Each number is 500 + 25 x the weight over its row's rms, rounded and kept within 0 to 999. Layers, rows and columns count from 0. Numbers have three digits each. The size before them is the row's rms in percent of the matrix's.

# layer 11 MLP down (transposed), 256x64, rms 0.0746, rows 192-255, columns 0-63
106:495550501529482499466540506510512521557549485452497473509508508501480515410494500555500532507477537491482516491502517506491471487516486481491486493506486486474468515501489522469491513535509507
096:471482507478505502499498500544490532481550488476478515482537520521468516505476496549474479493489507460476545474493459502495523473518476540532569515480511512487524461487492522458510492522513482
089:523526494491479493530539505514490514468501507469498516439487498492558514485489512494514471531524513493502529511491544513423512524509471518497494492493427499485525508499481498475495529509450517
140:472506500518513498521476530533519499519472527461500455449470506455496488481523532512485523456468506469548452504519520539486509519501520536475467491479483500513494559521508502506516491491480516
103:506444552481500501465513500535497466522537529480477494499486499482477471531562516554492500481526532508468466529496481470491470524502518557482516505518501512499495507500466481465495514480506487
090:477517524467467509483519488524495517492519504485496543417504446470483528533521472464517513517499497498513509533502498489483491532462528469491503502540511535472519536474528503503483516465477528
095:517480466483506539504533483529549495469492501512544472485519543506445490515489519522484493495481485495501519507448524481571495493525476514503546495487495500504462469482481496550504488511466489
100:450490536479498525509522484495497501461463485480496496504478494505491479548478457485472496473513508535503507510500535574480501502523467513493530557533490549488464503485454514497498520503520490
090:516486544467522523476538484483513528482482507519484477489471523495481503523506512490507486465496498499539514511514430434481498511476548503517451512485509513517516505488480479525500543545458515
091:477520503501491491525534481495528523509491505502498473485518551466490451508438473517484456517467518458494481545517473544543493513516492545505513478479509485517520453499499476494505524533521521
088:529514493486484477483512517484516502496506469503502515477449491549510455518484496539513530520447502478525546509543541505523516529504491474507478525477490483531519447520505454522458488476496481
091:500487497525524488505512483514477473520481500521517526499524470492472455503505497490501502465536474490496549485507562504540500454475491487562519475483548481510529536480450509480466472493510490
117:463506482493478537498481534504524476498511516505464526500496535509517493478512494529481511476472475503479535475452457532490498479539526550493476458473444531498501519506480544531534501482525494
094:484503496477549542489495513472514508544475508513481485496503474540487467537530487489494494456459521515543533504499528514508498507500474489505516540498466510474511541482527484480491486481469423
086:526475498486457499481474505474488528520471501507480506504465486538525486506495527498496521478479510565484498507473529504459503515526509523582508528481498486477484477525476537454515452504511518
095:479508503513473446514520508487482461510484464543494468582485498506485522457495482529530490480520501417529510491491487503519502501516501533508478560483485511500508486520496504485513505484501507
096:479533515498500495492507537498539467470494505490468510427523490520513512466501487474510471475513528506501545498505517510496573523478472518513481492470447509448494492497499480532526534492509513
106:519511489497524527482509503466519495501522483449486478514534552476492499475522515477507500543486492473520533533497510537455468415516517503509502475492463510506484489532522469492524501527464506
089:519513479484511508522493505497487502502554499489468555471510455501505474511512547511498543510523520494510516480472510536443498519450519521494441471485497496470493477477487472545525492531479512
110:471527519517502503510445488495477495457473471482527494523537497525537498557535482471483502519523490503506521479537528540488492472479473507504517522496532504486557487476467510473467451486502510
100:536465564544496505514507528495500479508469533482511501512472487464528470539498506470534499523529500511493465468525480497487469515511523508508471493527524491495496478483508458526542470465446515
097:527512471475519479509521500531496531451511551505485497504501509520484487525504447473488468490497498541516498515552519528502530505410482520511481523536493494473466495512502492522481512469497479
105:475519512464520484485512479476493485510519495500498482534564509501481515468481472471488533480504548502496543527509417520474491503518561493505495546499501499510520495507482512526476511484469472
105:490503499457526492490474481549489472503474501500480535483519530472436506491532509496531520517517488476521559446472508534534459468481539511485490505501472518512496493475503523497528540497522497
082:483511515522485485525556498474482501515476466544513521462504489484459526446507505513498546490513511496509514469532479490482473485520503470482420518482504494464504530520530527538482492506518490
092:486511495482467517471472497509494489452494450522531468497488498508521534505512545467492479513527507517528469495506483500501441485499531460470541486535542527531520477502510537498536510526479466
096:470528489531499489539464506517507488512503485469526498495461490556472502452505562509513502478496509493523511478544548473496555486505530485484461491484511457554485522500505482488495505505482492
110:513508497535478515483513554509534469511515509518513492526490530510496506512507508453483478472489455528486525479491476523482486487491445515538409498488494507547544516496499520472508500495480498
085:433481505500507522535533459494468480524484486484466500453490510495537481497491510473541492525460477556499485489508491511537537508502477507503490535498491490570468538512510508484506513496522502
098:494486472515489490508460488503480499487502506518550465459471522490554508490489531536520479479501491492487495487493528513466480507512547512493519436499499486479551491520487548490524479559495465
106:509507499513438496528491485481514509541543491485460516488497481495448479521495517462526517491490545529486485486514496517474530519495492497523557465499459480502496530472479555515519522468476521
090:473495478494537519494466527520481515508539478479495496483495464464499478513513531446499509476516513496496528500472501549512541476477538522493406491530494509529515524520509474484505492490483520
096:485509493491534489537509466519551483501488486524540494462498534463471451489457531509529488488490509479482504484481479497491505525525486524544539499493514489504477504452455539537486507472520539
091:495501456499471504538506479525516507520557510560542500508467465530519531492515511447528475526503457514496483541497463526501484493477509513517467487492493479490483475502464468498542490480524500
092:470483525499517462449497487434473515452529499504525529518490492492481507487476518492504476522530478514526496505517495489513494505502526511471527515524537458535550524476474489516523481485452544
094:509513491506488518503511526474501511509518526486500523476493496469482472483459478490517475474564521492472496457493588494481471529538464535496484460475485503498494533519520515534503486505527473
106:483507469497506517488536538506529484489531489451463525440502523484445502499511552542509493512478480484507504511510473495524501467514504515506488534480459505510468471454491511513507541507547508
102:517493538518470464497534506514502473459475501529501512477467509489468507512489482514526496498472508541498464495473496522462471508531552476493517541485535480490501500528469534533515501484529430
097:512534457497514475532522501527492531489538474466457535510526482506517509470497492500518498485535470485499546531514494503506490510471529461508504481445479461516530470483490467537499522478499553
089:537449508497533503505510537508500459481447515496493451481517519503506497476500493526488517491490494478518530524494466485538493448461512510487455519489505545512501491542517520499474558492535484
106:515541537510483532493505459515464482503493538461500467484512531526470525478509456506466454512513556516480475543514538509504531485511478504531502507545492500471488520493491469472526494471490497
100:567541492510507461510502489474458474471467511525494502512515535487488513519480506481482494484558472509527449502531512493527503517529508523482490459477508452491481520469514493482506543486508538
085:517506485467492464529499514528516493471546516482529535508541477485470478536532514508476473527472478511496458538511518527539487529487473486471523510512510456491518510448488500527461484470530494
106:470495525541492510515489517540492470497498471548481460484458520470508505507475478462446495515449520492483511493530510494525509475487483514471523500508496546512523503503526541564496490494474533
099:508518491505520537499513466477494482490520502508475475531516524518494512531495469451528528523499463505512498475498451533534478464512480549470519500494533479514520497474461512535524469532462452
099:520438534479507549494501528498521520526478534495515506498513504496513521481540462455494494502520538490493522506468510528480454482505511502507461449459466522535488498478544492491491477533477488
106:522498499447496501487540495521473526503486427494483511524505462536498507502478543555486484521475501511493474501498514468548483496456516458477522528490528508537530483466485516488506491515525488
094:514475534475520494524470561501529483529476520497510513523471510483475475537471515473485464513474504493471494518494478514525496505436492481471507512521462484487526549516549535517505477510527470
103:522504469496504473537475490487500534508467537536535460503544497523480479529483503486528499538531482518523519513492499522511521477456494501523455467511508483523497482477476487444521493436525495
097:496493483528515466509479472521535531480539515511534498494501465469454485499467546502499484502497570453513489510482548483500539511490478511545501447463492501506493507510534481489492516516507476
111:520492514523504471463494528475524524504532496526457522504506475526543472527492511518447527478566500495504516482490474510472508494496481473542439452465502492505462491509503497509510514538517504
115:491492495499498489538509530476536521508533491501486480467499481508513531549481511545494482498532470470499457498474494443549515476510509466522503515492512442470521538540500478476469506503536485
101:491504501505528498503503498510485522434528452445466513479520459473521496470509507522527513516464526524488524494479449510507485516480488472509521503491468526506516521508486499522503582515527489
120:536469498530548500501533525472496517521499498532500504514527507533536488486506504502471503530533497449523525504501432471467488512503466513512459473481473445504486491506527485517477454523499515
120:531432568482529497488500494502467539461534490507486531489507475493502529529466529514504477520482516506498501523472495505466485492461469516476526486531502506537496480505504534476496474490500557
106:553502498541502484430513486490473480499515487511518516490500529531512495482471467518524519504504509466511493507484513475474473469504496507476537533523513486508458490488514472554564514495502446
133:484510485526483506558461507535504471514505470493514461471516493510494523440537483499487458511477510478469521487529535527519501507492498477498530505493513492470564526519464509534489495447497511
109:490499515462487483483507512473529523473528498484521490524541500504476471459536527452530476527524472551556504541505512501484506479466498504506505488527491482529492507481504477548494518482455455
091:473508518483520499494480521469510498497505542479526489478513457530517459446489517506502464502527485480493522501511515551508456488540472498497557542504507509515452494497489523491500515503525434
095:474511553496501462508544438477529465513497495507478538471499457501488502488486509533523495505499519520503514509513484565517475510488517503488503507522531501454499477460458505468477493524498549
097:484502486521470491527490461503489482526476461506458466487503528515447548509486499537516502449541506538514515504532467531502476512501516508518556535493496479510503503468497475469515488531456511
102:527527514476531454476480487441487497475498524475540538501496500535473512500514505471501523509520495511495481471544499536469447517506454499468531535527540484476487520504495497485483469522487528
105:488499490474505521481508512479492488489507484512464513512544463518488483523495505465516486535469498522491497516482551496589494495461447497492503520471542512526465490482508541473489543517494478
109:534476510477478477526478514468464501517539508476498519496480475475519478476476542573524483523508492502481499491501527485451494523524544495488502525503488472499463526538506510442504532477528494
# layer 11 MLP up, 256x64, rms 0.0928, rows 193-255, columns 0-63
090:527510507506558521520483495514517483485531527494537494435500526491506463524523443460503505500490454502468480513470517489497511518459466507490546461478474541471489473504507516495482520504509487
096:458464451500484529504468498472493507489488461529474445529505527543472515494481517528493487463519513514513531495500497508500487444529498448531479512501483442512481479476479502489519501466500492
119:502518478519471523489455515555546493461525471499491480489459488525464488521483483492494508472511512493570468506495533497540506491474500511502502449491520523488433499510496484516507480514501533
098:483525474489488515449475541482470549491495486543526524479469513488541504524487480496512459488497492495529460506487553454511491539523514488481499511468522502478510551492512496507517492514497445
091:495448503540508507517499524482545451499487504519506480493517536497514469542496512528474482520526503496514467466459481469514513480476498548482462452457523511499534495518467491466493486489466524
096:501532505513480512522485490493504497508496511517435487468521496494490463516498497495532537510476488492538467446520475511523514520482512454480482477489440492468503557506496471542459480484465493
101:511529484512509498468533473498507512512470454509523517511476512512528500503485466507484454519536487499482463468521553464501470449524506491512506490487501550484502420515499472488519504519499533
093:465500472474484476492517522484540520533477494539454505514541489514478491532530446550504500530475480528486510488463496491532485485538487525520518498482474499500517505450525497504466471467467484
099:472506475496524555524508491466479460475496531507476511513507584521543523540503496515508483534533487493499497496517543499496474521488463503516548505492477487516499510487493547518465482488527488
099:505488464469504526516462462508460473466531549509522500453540497516500504519542539457517465517512468528535511506507502484487528513471490504524510475487518521503514486467528484489448508483517468
098:498530456502494530541478500472550490533522470504486458478467530472521532472500472496503473484471473527482503525526517485475530535511464520521482531518488479472503492533503530508510506436495506
116:516497488499517515486511519536526473496483473568493500519519490445466522509513519495503508548527490509543493504483479515492517488548548485537508493474540472480478516494501451506500473536458521
089:467504484513466456498486477503498516485527536483535494505474517501498467497517503494457510524516440535512496517512480499546533490510497515517523471495487474503459535476471462478433486465535501
085:472481499522484459464464498472511490537483512485482509465487545555491498515522505514496520489532419469508483491462497535503529542525483473479493481515466503501527487499477487514470485478531495
104:490494488495494488534509555493528481503499484507507517495517472580510524512519505480504436515529469498490496489553498488477536492535494478494499490507489508475470484476549493459504439492507475
092:510465447546490467496500461476479458519464488500510498547440493509467484497505504482457508495496492528481481498524494492449478520508538461501505485482547476500487481527501497478477477472470503
095:490487504464478491526464508538544492449511496493482501474461478495510506473501469544476466474499494475498484536459518498479504498534480481513494472457522491503477508465500472542476440521466483
086:537509500497483525494489477518487480487483515477524508482451475492481489482526444512501431475536478521494495493522511544522499532487508468534481463474500465455510548490511480479502494451513513
111:485487463495478471467455508490511520469480472493510475530520487512480475516510471521488525481504546528469518449484528477482464490501495451511514479517494499536464464505519488457542538536478504
107:494515473454494498474508521524501524453492443496466466486484508503481489527493493510474487484466504475470472492506474527496513447516483512518461469496478530464494487521451513508466557495533530
108:523445484463486498492498502514522493465492475476503518483488503507480493514467486493523496464538434491488538498516473513482481523489501486496509521497461488488465504473547466460516505437478449
098:533477514503521536492481512518466499450499484493499490502537511527554472528455468447515529453489464527535485508509458533473525502478510482528521453494523510507478534491488490488492493486511513
104:471489465530495531497482486499528519489505507472503499476492480550528463510477468532456488493525496510500467472506525459523538505498486529513487520526511579519548504507536471493504463498498525
081:546522539489522566488526496437520526500499489511516505493491543523475515524517503494483453531534499495489516509497520441533511519491507479550525506518505485491536505499517468484484519462485508
094:488523482477540454508454543510463523489502491548503511525480527483475477485494430524489473474476473485514506501504542487465487488500513492542497446467493482501516462505529470505503484511498506
092:542544490491496506495524535478473517542481479508470523542516511524511508473496505515491517513484480463510497489512505505521535517498603492511504489475479513526453516475491478471464525496478505
106:491507483483518485445465517526555480510527536498507509513506504502523559508533484471534500484533478519456493496498494506520501474536520491526520455500484547527538470501494493539524505540477488
086:467490454477501495487488471490517497492453509496496472471511458457500485521503479517538499508490519467495496511518460505449497546505510448454499501503499450515479505468540489492488510436490501
099:502512513524504460522476504528493509473472483499481545461453508500575484509487513508522487469497479525473519487463538475492532498481462498505514493496483453522488469461468459496465521508524495
110:481506473556489487480483549497485488529473517530480464523510518485533539502536509469458532497528472485524509492492497496461483447473488489495500517481467468543478527536519497528505455499488509
088:529528471505476477475527477525521509545472497486497464464448502484480485512525475493468498497486479499445522459477495473474477530506446489517471507459483469458494523465486486513499514505497466
092:504490520528532479486478523480514516509459534494450517506493524482510524513497546551516490499523467525475518486516522532452483476447521485528512491519462463524530515453516486482524470484506498
099:501540510522520521515511548511522533470473496491478517541535524516508524468474494537481474515484541510553462452486517456495518494500537537493512501489481507507505503481538483474443500490498489
100:506512495517529459468454504555505540508497472453493501499486498497537464472524472518502488506500512508497492498501473495458481509508507492496462475457509524475479491455525505502444451547531494
090:468480518483493534460494533515482513507501499464501462488495478498539474469474513488510504529473478498520501436501536495509529497523482540481454457514446521454513485489505536525460498478491503
094:461518521482523499468462547474479538502514436481442503511497489504477495481508506536495508509499485490524502465449520475502508482471524485512529531521506463484458503466465497521517540510511484
108:482478513521525530515510451525515492487500449474498504517504502502507512494512517474502509519508489538504551463456512494531542521486460502469506447506454473486500470446513454469471511507501519
105:468490519496540505469523523477515504475465478525511508480507496500498482503472498503436516494512465448468486442478510522491551487503470505492466508452527514483467492464503465530491507527469493
088:461509469538522514487471468473509536467486473499491510484474485499505491480486474493506453563469509515485477490488542476518527532519506474513504499519515431472502488496520548503465483472513529
094:520456524492476510522500506513495486494489506494544526445501477515478487506505513446517518523517471540505440446497517517498491476481498492521447465457501507474459529520497512504503476487462526
099:494473474528511499488472481507546519500515497486503474522479507476524499492514512496481477458486510488472574512513464489502518446439506484514511476494498539479478447461481452493520509476496522
094:512521498506489509516505517484512524487534456520465516511464546453504508436502510480503545483528506516527477469501508509516486468507523509544469511471458503484508443538513507485519519538476515
097:521465489470519475513493509514510456503518479487510544453475490516447501500531506525571512454522478522504488460464527472490494490471519468494500469529475493483466513473517482491539488487506507
110:499529502474479500490493496514501509557470512507503515523528475477490470501477510535490548496524566524471540471519539467475511485494484467506566525492468493526509484513543481521501534492513504
086:510540502522521495505470504528508508500501491486500484523485502492488473519550411501507496520524481490509527488515499562488467469476486507513592485490477508502500492529527484504481495492476519
112:493535523454507490495481462504511530500494523495517516483523489504501502503494532488503481549525520527527483511520528521539504515543529544540517510493522508458441529524502455505486463501509556
101:468530507501515507462487489488484534485503477465535504523500470454494543498495472496508552488481444551501450534475499444533516525519509487516521522477490496483500468490520501524502511502464514
098:493507464454544542498524492513465512507502514555496528516486468505528436495477544527510466496531533505508466498508523520470500493511520529512531501491515460493519494553490529529523503486479505
105:511520523500504528436464548473530515469463468484510490473499487494486539527526499473489517498544501515471565496477513530511505529503519514516481464516539535529462511485491519524513479508498497
115:513499476497478497519464553487566506530542481504461516493497510525536496501487498552501527521529469479511552517482529491536548485523478483524490491513488495534485466507539513503483490494528521
120:494458485506560520485491525495501466478477475490486494514468507477482513500517461499478461473492478487488529468456504517499525448455482520496534510533504507544458465462467502497503526466502488
093:498464489516451533488533506451495522529482519571491507471459536528480461509465507518489518509494511468509471510456535507476540480485510499486477484473482464498488476526507509488493469520476494
123:490500521483535481492493501470523488459488501515506528546485495490553459541512493469494529488529535519486488477513533512461498502492504537470511526499488538509468443518555492518486502508553499
117:505466467493489489560477528566535517526461468488491534471526482485506516473482503479474506500520504506494470500465493532520544540506506491467525490491494538517486509481476466523477474500457495
103:475501499476462536490500502474494462537432526485509492522507542488512498483534501474492516549458515519545497507538492521492528522487508495514492471489495526456477465507531512513482537543483527
115:485487526458516523446501504491472489496472472505489526520445543471496464534497491490470524505482499520504483512477456456506516507451508475479477490511484537502478521494561467515467492504486521
110:502474510520485513467516531482496508511486487526533505493485523526538479497504487532515472485466495516475495474547510525465497504433480473510511492490482533507443533495505465476570507507472534
090:492524442535536545482468482495522533528503491509530509492451478459495463487519528493486501496542468548479506504524509457492484475497481544463472471490483475484526508486511514490461506505497494
113:522528491530480509517500561490502553456495472477486497508519487515502519509494477517554538477527507507557509521517508480461509537491494494481500506478527510526471534516543534523455490483472511
097:513526525441544494480476523540495491516531488480518516518537482468499523536519492468535487552514516478519475473491518506522554532495504543530489513494519521500495507506520461504493485544461499
108:481489502530461510552479496489519517511514437479463471533478489487518494522553473527488482488502526512500512528449502474472547472501497481502494440472516503501517468489518522495488502529473474
103:461493485454508497514493534476473508498514514567516531530482498533498539480520522510514498512498488502522482526496501495536497470501493499516535457430483488495491549507445535525488531484512510
092:514508529530543556456475484478484516498490499520453468471493510526473488531494561470514525513518478523484540474509523511554508491494534518542470515486483497488499492501532506518493479489493539